config = dict(
    n_layer=15,
    d_model=384,
    n_head=6,
    n_kv_head=6,
    head_dim=64,
    d_mlp=512,
    vocab_size=8192,
    activation='swiglu',
    norm='rmsnorm',
    norm_place='pre',
    norm_eps=1e-05,
    positions='learned+rope',
    rope_base=10000.0,
    rope_fraction=1.0,
    qk_norm=False,
    attn_scale=0.125,
    bias='qkv',
    tie_embeddings=True,
    parallel_block=False,
    init='normal',
    init_std_qkv=0.0211,
    init_std_o=0.00385,
    init_std_up=0.0211,
    init_std_down=0.00333,
    optimizer='soap_variant',
    lr=0.00342,
    beta1=0.95,
    beta2=0.95,
    weight_decay=0.065,
    lr_head=0.00641,
    grad_clip=2.0,
    warmup_steps=200,
    schedule='wsd',
    decay_fraction=0.673,
    decay_shape='linear',
    final_lr_fraction=0.0,
    batch_tokens=131072,
    seq_len=2048,
    doc_mask=True,
    train_tokens=597400000,
    steps=4558,
    dataset='wikipedia_en',
)
Each number is 50 + 10 x the weight over its row's rms, rounded and kept within 0 to 99. Layers, rows and columns count from 0. The size before them is the row's rms in percent of the matrix's.

# layer 7 MLP up, 512x384, rms 0.134, rows 383-419, columns 128-191
099:52 61 40 50 54 52 38 54 43 34 49 41 36 56 72 59 63 34 42 50 67 32 51 49 44 37 46 34 44 50 53 49 58 50 67 63 40 50 59 45 58 35 57 53 49 45 56 54 44 52 58 40 73 53 56 59 49 38 43 56 64 56 53 58
095:29 50 52 65 42 51 52 43 50 63 61 47 58 65 56 45 57 27 49 52 32 57 62 59 53 47 45 55 55 73 33 55 52 43 39 45 49 62 24 48 52 59 48 50 47 48 55 44 62 63 54 58 51 42 45 24 45 50 32 59 58 35 50 70
106:57 69 50 43 31 67 49 39 63 54 57 60 50 42 44 61 57 42 39 47 44 52 63 49 51 67 41 40 61 53 57 31 50 47 55 64 35 44 59 31 50 46 61 51 56 49 40 45 51 52 60 58 50 42 41 29 41 44 34 52 58 54 27 57
100:35 50 55 49 67 54 59 60 41 44 49 51 52 44 48 43 56 49 51 43 29 55 49 36 63 60 61 52 47 32 56 42 49 65 49 63 63 58 33 48 61 68 70 61 53 49 49 69 34 44 34 44 47 31 62 55 46 60 37 58 53 43 36 53
101:46 48 54 46 59 52 59 51 47 52 48 57 49 53 43 37 33 56 50 56 50 59 79 49 54 56 62 64 53 46 53 46 27 32 33 56 47 54 46 37 36 61 55 60 58 55 56 64 51 44 43 54 45 51 55 51 36 35 42 55 48 44 61 48
099:38 45 45 50 57 45 41 54 35 47 44 65 29 64 55 51 60 67 48 62 59 54 51 75 40 62 72 56 45 66 48 58 43 37 48 49 60 42 44 53 60 64 54 46 55 73 35 40 35 57 73 53 40 37 51 35 41 50 42 55 79 41 43 47
104:54 53 35 46 56 47 40 52 42 44 55 50 37 43 50 46 45 67 73 48 58 48 36 68 48 56 44 52 45 49 60 58 42 30 37 33 49 48 42 53 66 48 51 46 57 65 46 50 55 33 40 38 62 60 23 57 49 34 41 47 54 49 51 54
101:66 61 42 64 35 27 54 45 51 61 46 42 56 40 65 47 49 38 45 46 66 49 42 59 47 64 44 43 69 49 50 25 53 36 57 46 70 55 55 53 58 34 47 68 57 52 59 64 43 52 28 38 44 47 55 64 61 53 37 36 46 38 59 60
107:43 61 50 41 62 37 57 56 36 61 37 65 51 50 59 56 38 56 62 45 39 37 35 55 44 45 71 59 61 50 50 28 53 52 55 65 57 70 37 44 60 32 47 45 47 53 45 29 49 38 30 48 48 64 64 54 54 55 50 59 58 55 52 51
095:46 48 36 37 61 63 70 41 62 50 38 55 51 41 38 49 55 57 64 52 27 39 59 72 56 56 36 51 51 36 52 45 63 52 54 41 45 75 61 50 49 57 45 49 65 42 29 50 57 48 43 49 40 57 44 50 42 59 45 38 61 43 49 68
095:61 56 56 33 56 40 68 49 48 55 39 29 47 61 44 48 35 44 54 36 33 46 41 75 53 48 51 46 60 37 56 38 44 51 51 60 51 58 61 61 44 55 31 46 45 54 60 46 45 53 32 47 43 47 55 45 55 51 42 48 52 54 50 51
094:54 50 71 38 46 54 37 50 40 58 46 43 45 66 51 44 54 54 36 68 53 54 48 48 54 51 55 65 55 45 38 45 47 52 35 48 49 53 62 39 30 35 51 50 47 41 60 57 47 53 52 32 33 57 48 58 52 64 48 42 43 49 55 52
100:49 38 51 43 45 35 52 51 54 53 41 37 73 45 50 55 51 42 54 41 60 60 49 59 61 58 63 54 43 53 62 69 43 51 46 47 52 38 36 42 43 55 51 51 46 25 44 59 34 53 39 55 59 41 41 26 56 48 58 51 65 57 54 58
105:57 50 59 49 40 54 52 44 56 69 40 46 51 45 44 40 43 47 52 57 32 65 55 48 46 64 38 58 42 45 29 65 48 41 62 36 45 50 49 56 49 47 66 63 36 27 67 40 32 53 53 45 33 41 45 51 64 35 69 69 51 52 48 30
091:48 58 48 51 46 29 40 53 68 40 45 67 31 52 36 57 40 80 52 55 47 54 54 40 42 48 38 54 69 30 56 59 54 49 62 59 40 40 55 54 25 67 46 37 54 55 51 60 67 34 43 58 55 57 59 53 52 62 44 50 43 30 56 46
094:56 46 55 57 66 34 32 46 63 59 52 56 53 61 45 62 60 42 50 54 59 38 39 52 45 53 69 53 53 29 63 40 48 42 31 43 62 66 47 53 65 39 48 46 44 45 51 70 69 56 54 48 62 62 53 53 50 40 43 48 51 51 54 42
101:56 42 60 45 58 55 43 47 57 51 69 43 43 44 50 54 40 55 60 28 56 49 38 57 48 48 48 52 47 50 41 39 25 52 48 49 40 70 61 63 48 45 54 47 36 51 45 36 49 46 49 43 44 47 50 56 63 36 50 55 53 47 52 66
099:61 44 61 39 58 45 49 45 51 38 63 52 63 47 43 49 45 38 62 58 57 53 41 46 45 45 41 47 45 44 33 65 44 35 63 53 38 43 52 56 50 51 55 56 65 51 49 47 56 50 66 63 55 53 65 44 50 47 43 43 39 64 29 52
102:29 44 47 59 43 56 45 56 61 53 77 65 56 38 48 62 47 56 31 43 73 65 41 57 46 43 56 42 59 48 39 62 55 53 59 45 54 56 34 56 48 48 61 41 50 35 41 53 57 45 56 59 46 44 45 32 46 25 45 56 47 47 44 37
095:42 53 28 47 46 59 50 43 52 37 49 43 35 35 41 56 57 30 40 59 58 61 55 59 55 52 59 49 44 63 52 38 62 55 40 55 51 53 56 58 40 60 54 63 39 58 45 51 39 64 45 59 39 48 34 58 32 50 76 43 54 52 48 51
100:58 58 82 57 67 54 61 43 38 46 62 39 47 48 50 45 40 64 35 49 52 49 67 46 43 62 57 53 50 56 47 52 59 43 37 48 53 55 41 50 56 65 49 54 53 66 52 51 59 50 37 33 56 24 34 50 58 50 39 59 47 48 59 42
098:54 41 50 57 65 59 57 61 61 62 52 51 32 41 45 58 49 59 46 49 56 57 42 43 61 34 31 46 52 42 17 40 39 48 53 64 39 52 66 49 49 43 47 50 35 45 39 59 35 76 37 57 40 59 52 62 45 62 46 56 34 52 60 51
097:53 55 70 51 39 58 57 40 52 33 48 43 32 47 74 67 54 54 52 52 52 49 36 45 61 43 56 62 53 47 53 68 53 46 59 32 40 51 51 62 40 42 60 59 61 59 51 72 50 45 50 42 62 56 61 50 42 53 44 24 37 59 54 45
109:47 35 52 33 40 47 53 35 53 48 51 55 38 51 35 46 78 51 45 42 56 55 57 61 40 56 50 40 48 68 63 29 51 58 34 65 52 42 63 31 58 48 45 47 32 66 45 32 33 53 41 45 67 55 50 47 47 55 47 35 45 48 28 58
098:46 57 50 60 46 53 59 73 38 55 58 44 52 58 45 42 43 60 36 42 72 57 50 60 77 50 48 50 38 62 52 45 40 51 44 55 65 50 54 49 60 66 49 48 46 61 53 41 45 66 63 44 55 52 62 39 66 65 66 42 53 46 62 50
091:39 48 43 60 50 51 58 40 39 59 33 50 40 52 56 47 43 60 46 50 62 41 44 46 52 64 42 22 44 67 56 54 54 71 55 57 45 52 60 39 67 29 53 47 58 45 40 29 43 47 59 42 45 37 51 40 45 55 43 52 47 66 60 47
105:44 54 43 66 56 49 56 41 60 57 82 54 58 61 63 53 34 67 51 45 39 32 64 53 51 35 46 46 56 61 28 33 54 32 43 46 56 74 68 51 48 27 42 53 52 57 53 58 44 33 28 36 56 49 60 54 57 42 73 52 41 28 45 61
097:55 43 51 64 59 44 56 38 50 62 54 29 61 35 68 46 41 41 47 53 57 53 63 64 52 49 66 32 43 40 48 69 66 56 42 55 44 53 51 63 46 49 57 51 49 39 49 45 53 40 43 34 56 78 45 35 52 69 53 35 60 59 46 58
101:38 53 61 49 49 60 56 58 43 49 70 47 56 48 44 60 46 33 63 50 47 52 55 50 28 39 33 32 47 49 52 42 61 59 52 41 43 40 34 53 64 43 44 47 55 49 37 28 48 56 43 50 55 45 49 56 52 45 49 45 58 49 49 44
095:52 42 42 62 35 54 56 61 48 47 48 32 54 49 45 49 44 43 58 37 43 63 42 43 49 58 55 54 41 42 70 45 34 45 58 34 69 62 55 52 45 46 65 38 69 25 26 46 45 43 47 62 42 38 45 67 48 55 43 51 53 56 50 50
101:60 39 59 54 63 31 32 62 52 63 45 43 53 52 62 60 52 57 43 53 39 45 28 63 62 74 61 31 55 63 54 52 56 54 49 43 49 22 50 66 44 39 40 59 50 51 60 43 55 63 52 57 64 66 64 55 43 50 43 50 51 55 55 55
097:23 32 48 36 57 47 34 47 45 26 52 36 45 48 68 43 36 50 45 38 61 49 51 46 48 57 54 54 61 47 49 33 46 35 58 44 41 64 48 38 48 63 63 62 44 54 46 71 58 69 56 68 43 49 55 51 76 57 60 53 40 65 43 50
100:46 51 62 41 52 54 34 53 43 46 38 44 48 48 40 47 71 57 49 48 68 63 60 60 47 49 51 57 61 37 61 42 44 60 45 54 42 72 65 57 63 55 44 56 47 68 47 41 45 49 56 38 51 15 54 49 47 60 45 35 41 34 42 62
101:39 45 59 48 53 60 42 36 69 56 57 72 46 55 51 47 71 51 61 39 43 50 59 46 40 54 38 52 47 31 38 40 53 62 41 39 69 53 60 67 55 41 58 41 52 43 64 47 38 62 49 54 38 59 45 55 53 52 52 53 43 47 59 40
103:49 52 50 44 50 44 67 45 68 68 62 61 59 36 51 55 57 57 34 40 50 70 59 42 60 36 49 56 57 42 55 53 38 52 44 75 47 46 42 52 67 46 58 46 51 31 45 46 52 63 62 65 49 46 44 49 50 57 66 52 52 49 48 32
097:62 38 56 44 48 63 55 61 50 60 55 38 30 48 60 48 58 56 52 50 49 61 45 50 52 33 55 50 44 57 45 52 60 54 57 61 47 41 44 52 35 44 50 45 41 64 46 47 43 64 49 51 63 31 56 44 43 49 38 72 55 38 55 49
104:46 41 60 65 53 55 34 67 57 41 48 57 55 49 39 50 44 41 31 55 59 54 50 61 41 44 43 50 57 59 45 52 60 63 43 62 46 51 49 38 38 66 49 49 65 41 48 64 46 47 40 56 58 54 60 75 44 55 59 37 60 56 45 55
# layer 7 MLP down (transposed), 512x384, rms 0.126, rows 383-418, columns 128-191
102:58 55 45 43 57 53 44 41 51 54 50 36 32 71 55 50 64 31 51 53 37 53 49 53 44 34 49 60 40 55 56 37 69 61 66 60 42 64 49 48 45 30 36 47 55 45 50 50 62 34 50 42 53 60 52 50 45 23 41 63 61 60 51 56
099:46 55 35 52 31 53 33 58 62 50 47 57 38 52 47 49 37 41 51 51 38 54 45 49 40 23 56 32 37 49 55 54 65 52 65 43 45 51 40 45 76 48 33 65 46 55 37 46 30 49 62 35 31 72 54 53 56 46 42 56 48 43 57 62
108:48 54 53 42 67 40 48 50 63 42 41 49 43 36 53 62 62 51 45 59 59 60 55 47 51 43 43 54 53 54 53 61 58 65 51 48 60 81 60 38 47 47 56 56 38 47 47 49 46 58 29 35 62 40 44 28 53 40 65 53 54 43 50 42
099:44 47 34 43 46 30 64 50 48 39 48 58 52 39 38 53 40 53 55 36 34 48 75 55 58 61 61 35 55 37 64 57 47 62 42 44 52 54 34 45 54 60 36 47 55 48 45 41 58 43 58 32 47 33 44 68 51 50 43 70 49 55 36 40
103:42 54 46 68 54 55 32 72 57 40 43 49 37 42 41 48 49 32 67 42 57 52 66 54 50 31 65 58 45 67 45 67 48 41 44 52 36 39 41 55 62 47 41 56 67 49 46 71 32 50 70 53 34 34 47 43 48 42 51 48 47 33 52 61
096:46 36 45 48 62 56 52 41 30 42 47 52 51 65 70 52 58 57 61 53 44 48 63 39 37 65 73 44 46 60 58 57 68 52 57 42 38 49 34 46 45 35 44 41 45 66 59 57 42 33 62 66 59 47 58 59 62 24 49 36 48 47 50 34
105:66 53 51 35 67 40 54 50 59 56 50 52 59 48 47 44 56 67 59 40 38 42 47 50 54 65 58 40 34 58 59 53 40 40 37 44 36 44 46 44 49 51 40 49 58 81 37 60 47 36 41 43 37 57 36 48 43 59 60 51 47 54 48 39
099:76 41 55 58 45 47 46 59 52 56 52 33 66 53 73 47 44 60 40 43 54 65 59 56 57 72 65 51 40 30 47 29 63 36 40 42 57 54 34 55 58 50 43 40 52 65 51 24 52 56 42 57 47 40 44 52 54 56 46 61 52 47 50 60
100:41 49 49 57 33 42 64 47 45 66 54 50 51 54 49 51 33 54 52 33 48 28 57 52 36 49 34 38 61 45 51 52 49 58 45 47 54 51 49 31 69 53 60 64 54 46 43 46 49 44 18 60 61 58 50 40 56 50 46 52 40 47 50 58
097:52 49 49 39 56 65 49 55 45 47 53 60 45 28 71 42 67 69 54 54 52 44 39 43 67 51 33 68 48 40 50 30 60 48 45 59 53 50 68 54 43 67 40 54 60 62 56 63 56 57 39 54 49 53 34 32 52 44 45 57 38 27 33 45
098:55 67 55 51 55 66 55 30 52 61 49 38 34 48 46 62 60 48 48 34 48 40 58 67 44 46 49 50 40 62 39 51 38 47 32 46 45 50 51 45 46 50 42 52 42 57 51 72 45 58 48 70 48 48 56 42 52 58 50 49 32 52 55 31
098:46 58 45 60 40 53 55 51 44 58 51 42 71 47 50 58 25 56 26 57 40 41 40 48 50 43 44 44 53 59 43 48 63 38 55 45 54 49 70 41 46 52 71 49 46 54 43 70 52 51 37 53 46 57 60 45 57 51 44 51 42 48 56 47
097:59 39 63 44 48 48 49 49 67 57 47 49 48 33 77 53 66 37 57 46 54 48 49 41 57 52 58 41 67 34 49 65 64 51 50 64 57 43 52 57 57 52 51 43 55 45 25 58 54 58 43 62 51 47 48 62 61 29 50 52 69 56 48 46
103:42 53 35 25 43 50 56 55 52 50 51 43 59 62 49 41 56 55 49 50 53 40 49 63 30 54 18 38 67 39 37 57 42 46 58 37 47 54 36 57 36 49 68 59 55 30 59 34 55 66 39 55 29 40 55 42 40 47 42 33 38 60 52 51
098:51 60 46 57 65 50 58 40 38 61 43 58 54 59 44 54 56 54 55 57 54 53 65 64 35 38 54 69 47 43 55 49 47 55 40 47 65 32 40 55 56 60 65 46 52 49 53 65 41 49 51 76 64 48 26 52 47 53 44 47 49 50 55 47
101:49 53 50 46 60 37 52 63 57 54 50 51 54 68 39 57 70 41 49 52 52 46 45 17 48 72 50 54 31 42 28 45 60 60 54 59 73 47 31 36 51 33 54 61 43 36 54 60 36 30 53 51 55 60 50 32 54 54 71 41 40 43 51 53
100:50 61 68 60 53 47 59 49 42 49 52 47 48 64 62 41 52 67 55 34 39 53 45 42 42 55 44 49 54 55 63 56 70 69 50 45 42 49 53 37 32 29 60 59 47 49 61 52 50 57 44 30 59 62 53 55 60 47 59 45 61 63 47 51
092:63 58 47 41 56 52 53 56 61 63 41 54 28 50 55 55 45 65 51 64 38 51 56 51 57 39 47 57 22 54 56 46 67 54 37 42 41 42 61 57 60 52 53 65 45 58 48 37 32 47 22 31 49 30 54 52 63 44 61 47 69 76 66 56
106:54 43 41 49 59 53 53 49 62 42 68 69 45 49 40 57 43 68 53 58 72 48 45 55 38 52 56 46 46 59 39 39 43 54 68 46 72 48 51 53 54 58 60 28 45 40 34 54 66 48 44 61 39 42 50 45 23 57 52 41 33 56 49 45
095:45 47 57 65 61 56 43 60 33 31 47 52 48 51 73 47 57 47 67 40 44 55 47 50 43 51 56 32 48 61 68 46 52 51 36 48 59 55 48 61 53 52 56 61 60 58 52 55 48 35 74 51 55 43 51 50 41 53 56 41 49 30 43 36
093:56 52 58 56 46 56 42 69 50 48 40 41 28 39 25 51 47 57 48 60 34 41 60 43 56 49 63 47 52 56 52 49 47 44 29 54 60 39 40 39 56 34 49 48 44 61 48 54 36 70 43 71 50 30 48 67 53 55 53 51 53 58 39 50
090:59 50 54 51 48 49 28 60 54 37 41 36 47 48 51 37 41 45 50 52 45 57 54 46 55 47 62 44 47 61 70 51 49 57 66 59 36 62 35 39 52 61 36 66 44 45 48 58 62 65 48 30 56 43 50 53 60 61 65 54 53 67 64 40
103:47 62 54 53 40 46 63 43 66 63 58 45 50 41 73 58 49 45 47 52 41 57 54 61 38 61 47 45 45 34 47 62 50 57 41 65 50 65 41 62 61 71 47 50 56 45 61 50 26 62 61 49 43 46 44 61 55 37 48 49 57 43 43 59
109:50 60 65 42 41 55 45 61 60 51 51 57 46 58 48 55 47 58 75 60 60 55 53 32 52 44 49 34 59 53 57 48 31 53 54 53 50 33 57 58 44 42 60 63 37 54 38 38 55 69 48 43 65 50 37 55 40 59 57 47 60 63 41 48
101:46 50 52 67 49 54 64 38 62 52 52 46 37 30 38 61 69 55 54 60 59 60 49 54 41 49 48 40 65 63 55 38 59 57 52 45 55 33 57 52 39 51 40 69 44 78 39 26 44 55 41 60 66 40 57 56 49 35 65 52 65 59 43 44
095:48 58 44 61 40 55 50 44 47 51 47 41 52 44 57 46 71 55 48 46 33 51 57 42 33 40 41 40 47 65 37 56 51 61 41 46 54 66 41 58 51 58 50 20 49 70 38 57 52 45 59 55 39 52 58 49 43 37 36 50 47 52 45 42
100:15 48 45 42 53 48 53 34 46 57 66 46 50 47 38 32 65 42 58 45 57 51 57 39 57 51 56 57 65 50 55 38 54 26 35 60 43 57 51 58 48 47 64 48 71 59 52 23 68 57 38 58 36 56 47 51 35 45 50 66 42 38 67 55
102:44 46 50 52 68 45 42 54 63 45 77 61 51 58 53 51 48 61 61 49 56 40 50 52 46 39 40 44 56 57 44 72 68 40 48 52 41 58 52 50 44 35 65 64 47 60 39 41 69 44 49 42 52 56 55 48 53 53 66 61 47 52 49 47
102:44 44 64 49 46 39 43 47 57 38 38 50 37 39 45 50 50 44 44 42 33 50 37 69 53 57 66 32 51 41 44 54 56 29 60 49 42 56 42 52 59 48 53 42 59 33 58 72 39 39 64 71 62 66 67 61 66 45 48 33 62 44 40 57
099:65 32 40 58 45 38 45 52 70 46 42 34 53 50 47 51 40 36 62 56 37 58 73 48 44 51 36 52 52 44 53 47 51 50 35 39 55 67 48 48 50 43 75 36 56 26 36 44 54 44 48 60 29 63 63 25 49 50 57 48 66 59 51 55
103:38 56 38 50 39 60 44 51 61 49 43 49 65 32 48 62 62 53 39 34 57 65 29 58 37 66 56 51 44 62 55 66 30 50 59 54 61 40 47 63 40 75 45 46 59 40 69 52 56 40 46 44 58 59 46 43 51 56 53 65 63 45 55 47
090:52 48 67 48 55 53 47 47 54 48 35 46 51 55 34 36 32 48 80 42 51 53 52 43 37 59 43 66 67 47 42 52 37 49 44 35 53 37 46 55 74 36 58 56 62 57 45 47 52 53 63 62 61 65 55 61 41 65 41 63 36 71 48 67
098:63 41 50 72 51 43 36 58 18 58 40 46 42 45 37 46 58 52 68 54 60 60 46 41 74 64 45 52 72 53 27 49 48 35 44 50 64 57 44 39 58 27 55 42 25 55 53 43 60 42 41 42 37 31 36 43 36 66 49 45 47 50 46 53
105:46 48 58 35 42 65 48 46 71 44 49 41 47 47 50 37 46 56 49 29 51 37 48 66 42 49 42 60 55 32 62 31 60 53 46 51 51 44 55 47 33 50 57 53 30 42 42 57 47 45 63 47 52 53 60 54 45 58 52 46 53 51 66 49
103:55 44 48 48 46 63 69 65 71 48 46 51 57 32 63 68 53 60 44 49 56 59 44 56 51 65 58 48 51 54 58 51 41 33 48 61 57 39 58 49 35 42 43 62 63 53 38 48 47 44 43 61 49 45 49 33 53 40 41 61 37 36 64 43
095:34 57 50 48 48 51 52 58 39 44 61 45 62 46 42 54 44 59 64 61 56 55 33 47 55 40 49 49 50 45 30 55 39 56 43 51 43 58 56 48 65 57 52 49 52 36 42 47 48 42 49 74 49 48 60 67 54 37 53 50 49 71 50 43
# layer 7 MLP gate, 512x384, rms 0.127, rows 384-419, columns 128-191
098:50 50 44 41 52 36 51 51 63 58 53 43 55 50 51 46 47 64 53 57 56 54 52 54 50 48 53 64 56 61 44 36 43 63 40 53 61 49 43 48 54 55 58 57 53 67 54 54 39 55 50 63 48 47 54 74 49 63 49 35 37 53 57 53
096:43 29 57 46 51 49 43 47 33 50 40 47 48 57 64 56 64 61 63 46 39 53 46 40 64 50 41 68 48 53 40 52 48 38 46 47 47 49 39 59 52 73 46 61 52 45 40 55 35 60 51 55 63 49 53 32 44 52 64 57 66 58 45 52
100:50 57 69 23 41 34 45 48 51 39 41 36 41 54 31 56 50 58 51 63 51 54 43 49 61 47 54 65 43 43 52 71 51 45 39 30 60 51 62 59 28 38 59 45 56 58 52 44 28 56 54 33 26 67 42 62 56 57 52 45 50 50 38 52
100:55 46 57 34 42 55 44 59 37 44 76 55 40 39 48 50 41 62 49 55 66 53 40 50 31 48 59 53 46 41 58 59 56 51 47 42 54 33 54 58 77 65 51 59 48 48 28 59 39 67 56 48 49 59 54 46 70 67 36 48 44 64 46 36
101:41 61 49 62 28 51 48 37 68 47 59 42 60 35 65 53 41 42 49 49 56 44 58 54 58 35 48 62 53 59 49 53 59 43 52 72 70 56 61 37 32 32 19 63 38 36 51 50 39 60 30 62 45 43 34 60 47 48 68 52 53 59 53 53
098:52 39 49 39 46 40 48 51 63 41 41 23 44 65 43 43 62 52 54 43 66 41 58 52 68 67 41 47 52 56 54 51 62 54 59 56 54 45 38 46 55 40 61 36 37 80 50 59 45 34 27 47 56 24 56 42 38 41 42 54 74 56 51 47
100:51 56 65 50 45 61 56 46 28 51 43 38 62 55 53 59 70 38 46 56 42 57 56 39 48 56 44 55 48 36 51 49 54 65 69 48 50 65 44 38 45 31 32 50 56 51 34 61 38 76 47 39 45 41 42 48 46 55 57 67 50 68 43 43
100:63 54 54 47 36 32 54 55 51 52 50 50 42 62 39 46 51 44 43 39 39 45 65 58 40 46 34 30 76 57 54 53 47 51 55 56 62 65 49 42 48 44 56 50 44 34 48 67 39 44 54 56 50 41 44 46 45 65 46 52 57 43 41 63
099:41 43 43 46 46 49 57 38 41 47 67 51 44 43 51 58 59 70 71 44 43 45 65 45 58 63 43 54 41 56 55 49 38 46 41 35 41 59 57 70 56 34 40 50 54 36 44 46 52 38 26 40 61 62 61 58 51 51 44 43 49 48 65 59
098:41 52 52 38 44 46 67 50 57 57 66 35 49 64 45 25 49 62 50 51 27 43 52 61 61 39 50 42 61 45 51 43 55 51 54 35 46 44 59 49 69 47 38 57 53 55 50 41 25 51 43 59 50 69 52 44 51 73 48 51 50 46 60 66
099:53 60 57 31 62 43 38 39 45 45 38 43 58 39 51 50 56 41 58 56 56 45 54 39 44 46 46 55 43 52 71 39 65 56 41 39 38 40 49 49 54 59 54 58 55 35 31 59 49 31 25 37 30 61 49 37 58 50 53 56 61 52 53 39
100:58 51 63 58 57 61 52 42 45 62 42 52 53 44 67 47 45 39 62 60 32 50 54 47 52 51 48 59 70 56 50 48 48 26 49 27 49 43 53 40 40 47 69 39 58 49 44 71 64 45 45 43 34 56 58 61 51 51 37 33 43 49 50 50
107:48 43 73 41 53 59 66 68 66 37 45 56 53 66 42 59 36 59 44 54 42 51 43 55 44 31 61 49 48 48 52 55 44 41 55 42 60 48 77 68 69 55 43 57 47 42 43 27 52 35 48 63 28 36 51 60 52 49 63 55 59 44 45 55
101:46 56 45 47 37 44 43 50 61 50 56 32 51 29 57 64 29 56 60 48 33 38 54 48 48 48 65 24 53 36 39 52 66 52 50 52 40 62 60 40 61 37 56 46 51 43 48 54 50 65 47 53 52 61 55 53 51 49 37 65 56 28 60 58
097:56 46 55 71 49 46 44 34 48 52 31 43 58 45 43 47 63 51 51 52 46 43 61 34 58 50 48 57 62 29 44 40 46 64 49 66 53 64 35 55 65 37 39 57 47 51 46 64 56 42 41 62 57 26 39 51 49 41 53 53 38 44 67 57
100:32 38 41 60 50 47 48 48 51 39 43 44 45 45 48 48 55 42 39 44 49 54 56 61 67 58 45 44 37 61 46 28 52 45 62 56 40 46 47 28 57 74 67 70 55 23 36 75 54 50 57 46 50 44 20 38 44 45 47 44 63 35 48 60
097:59 60 51 59 43 44 49 42 45 49 61 50 51 41 58 57 61 55 48 48 37 59 60 51 55 54 49 49 54 40 38 27 44 54 50 61 34 40 69 38 54 38 49 37 50 53 64 53 52 54 41 39 33 61 54 36 36 37 43 67 49 58 48 53
104:54 49 44 56 48 39 53 54 50 54 35 44 47 58 40 33 48 62 50 73 18 47 37 40 61 39 54 43 43 52 39 49 55 37 59 46 48 46 41 33 51 41 43 56 38 59 45 53 38 38 47 57 50 39 52 35 51 42 37 59 48 50 55 43
097:59 48 76 39 56 45 66 65 45 50 33 53 41 54 58 46 52 48 68 57 47 57 38 50 46 63 68 56 54 49 50 59 53 51 44 33 42 46 58 38 53 68 43 58 58 27 44 62 61 50 39 57 56 51 37 40 56 41 33 49 60 62 44 55
096:57 53 45 37 48 38 61 81 43 43 39 60 44 53 54 47 47 26 35 35 48 48 63 41 46 56 32 39 46 47 62 51 32 56 55 44 50 77 65 54 34 54 63 46 52 40 32 58 51 53 47 36 34 38 47 39 60 52 36 45 41 44 36 48
102:40 50 71 53 48 49 63 39 46 55 31 38 41 69 44 47 45 27 55 58 46 49 34 53 45 37 46 59 58 57 63 54 55 53 65 34 66 51 37 47 64 55 37 42 35 46 41 44 44 51 59 62 74 49 56 61 62 35 33 58 66 56 42 52
102:64 61 69 46 57 59 49 73 53 50 54 50 43 45 42 36 47 44 36 76 63 46 40 49 57 59 61 44 60 54 59 66 52 45 57 47 42 44 60 52 55 45 51 54 52 51 50 43 45 63 56 45 26 67 50 64 49 48 51 39 32 60 62 52
106:43 53 57 51 55 66 31 54 47 50 45 48 57 44 42 40 53 65 58 60 47 73 46 33 40 33 38 47 49 38 55 62 56 63 56 48 53 59 33 51 46 59 64 48 54 38 42 57 59 53 60 40 52 52 42 27 38 57 36 58 48 62 46 44
097:48 40 49 58 42 51 49 63 31 64 60 51 47 60 49 47 56 45 39 58 48 44 46 63 38 58 55 43 54 42 50 53 48 36 55 50 38 44 40 46 63 45 63 45 47 42 42 62 49 52 65 58 47 58 42 49 66 33 46 57 42 58 72 42
094:51 51 61 44 43 50 50 57 42 55 59 55 51 59 31 64 55 43 41 55 43 55 46 51 44 27 66 53 50 35 47 33 47 51 48 54 50 40 42 57 24 56 68 37 43 54 53 64 54 48 57 63 57 43 45 49 48 46 63 45 46 47 36 64
105:68 50 46 56 33 71 43 61 44 54 42 45 52 48 42 60 48 56 44 60 60 51 41 36 62 57 51 50 46 40 64 37 55 55 61 45 29 38 42 53 47 52 55 54 63 35 48 66 70 47 54 70 41 69 27 41 51 43 39 75 39 46 45 66
096:66 64 58 31 43 44 40 61 60 50 51 69 36 63 44 49 26 51 40 69 55 64 50 49 46 47 50 42 58 49 41 47 63 48 63 45 57 45 34 52 61 65 39 50 55 45 44 62 57 58 41 59 57 44 47 55 44 63 75 41 38 50 36 38
101:58 57 52 52 51 79 59 64 48 48 56 51 61 43 55 68 64 62 39 50 40 58 58 37 47 52 20 53 58 35 72 51 44 49 42 31 47 41 36 51 57 43 48 76 34 49 53 46 19 39 48 34 29 40 35 36 60 39 69 40 56 49 54 53
099:39 47 44 48 52 52 32 49 60 21 38 40 36 37 49 56 55 53 49 33 66 46 48 54 38 55 59 50 43 31 65 34 46 62 73 55 51 28 58 47 52 50 46 52 39 50 50 49 49 57 62 54 37 44 53 51 51 45 58 67 59 37 44 36
103:54 55 49 44 56 47 60 54 48 46 47 39 65 56 49 83 54 43 54 56 57 62 44 46 44 47 64 63 33 43 43 66 51 44 42 47 56 68 64 45 41 69 40 51 43 55 50 38 63 62 47 50 38 63 47 74 34 47 73 54 62 53 39 54
106:41 44 53 30 51 48 39 56 53 36 60 54 47 66 56 49 47 49 30 37 55 58 58 45 56 50 39 45 46 39 44 38 42 42 45 59 45 42 50 43 30 56 58 57 57 64 51 37 44 52 43 51 37 56 48 55 55 57 56 54 38 49 54 42
105:44 42 52 56 44 58 58 56 41 34 49 38 34 50 49 43 59 53 55 53 45 67 52 49 69 38 42 43 35 43 43 50 39 45 62 68 43 53 48 46 46 53 49 52 39 45 54 49 62 48 52 54 48 40 56 60 42 51 70 64 80 50 47 51
099:55 44 48 26 50 44 51 43 53 59 54 45 40 47 74 50 80 56 49 61 60 61 44 63 59 56 56 41 59 49 49 56 53 57 47 40 61 59 53 44 35 68 57 48 50 46 42 55 52 52 64 54 48 61 53 64 52 41 55 47 42 39 50 60
107:45 50 63 42 57 42 40 63 71 54 31 54 35 59 32 56 54 49 60 50 54 45 49 50 49 57 58 59 46 50 61 46 63 49 36 52 66 38 56 65 55 59 51 55 41 57 46 61 54 33 56 45 53 39 56 43 53 48 42 58 56 41 44 45
100:47 47 30 51 48 47 64 45 42 34 53 53 47 37 49 59 51 53 41 73 59 54 48 62 52 37 54 52 49 36 31 52 44 43 25 51 39 38 47 47 61 59 47 49 39 42 42 64 36 52 51 46 45 58 43 54 58 45 46 37 48 44 62 68
103:42 44 40 54 50 53 41 60 46 65 52 51 39 48 52 46 45 41 61 49 32 50 44 40 57 36 43 77 64 56 68 51 47 48 46 56 67 49 54 46 44 45 52 42 55 43 45 59 32 41 56 37 45 45 47 65 54 49 51 56 47 48 36 77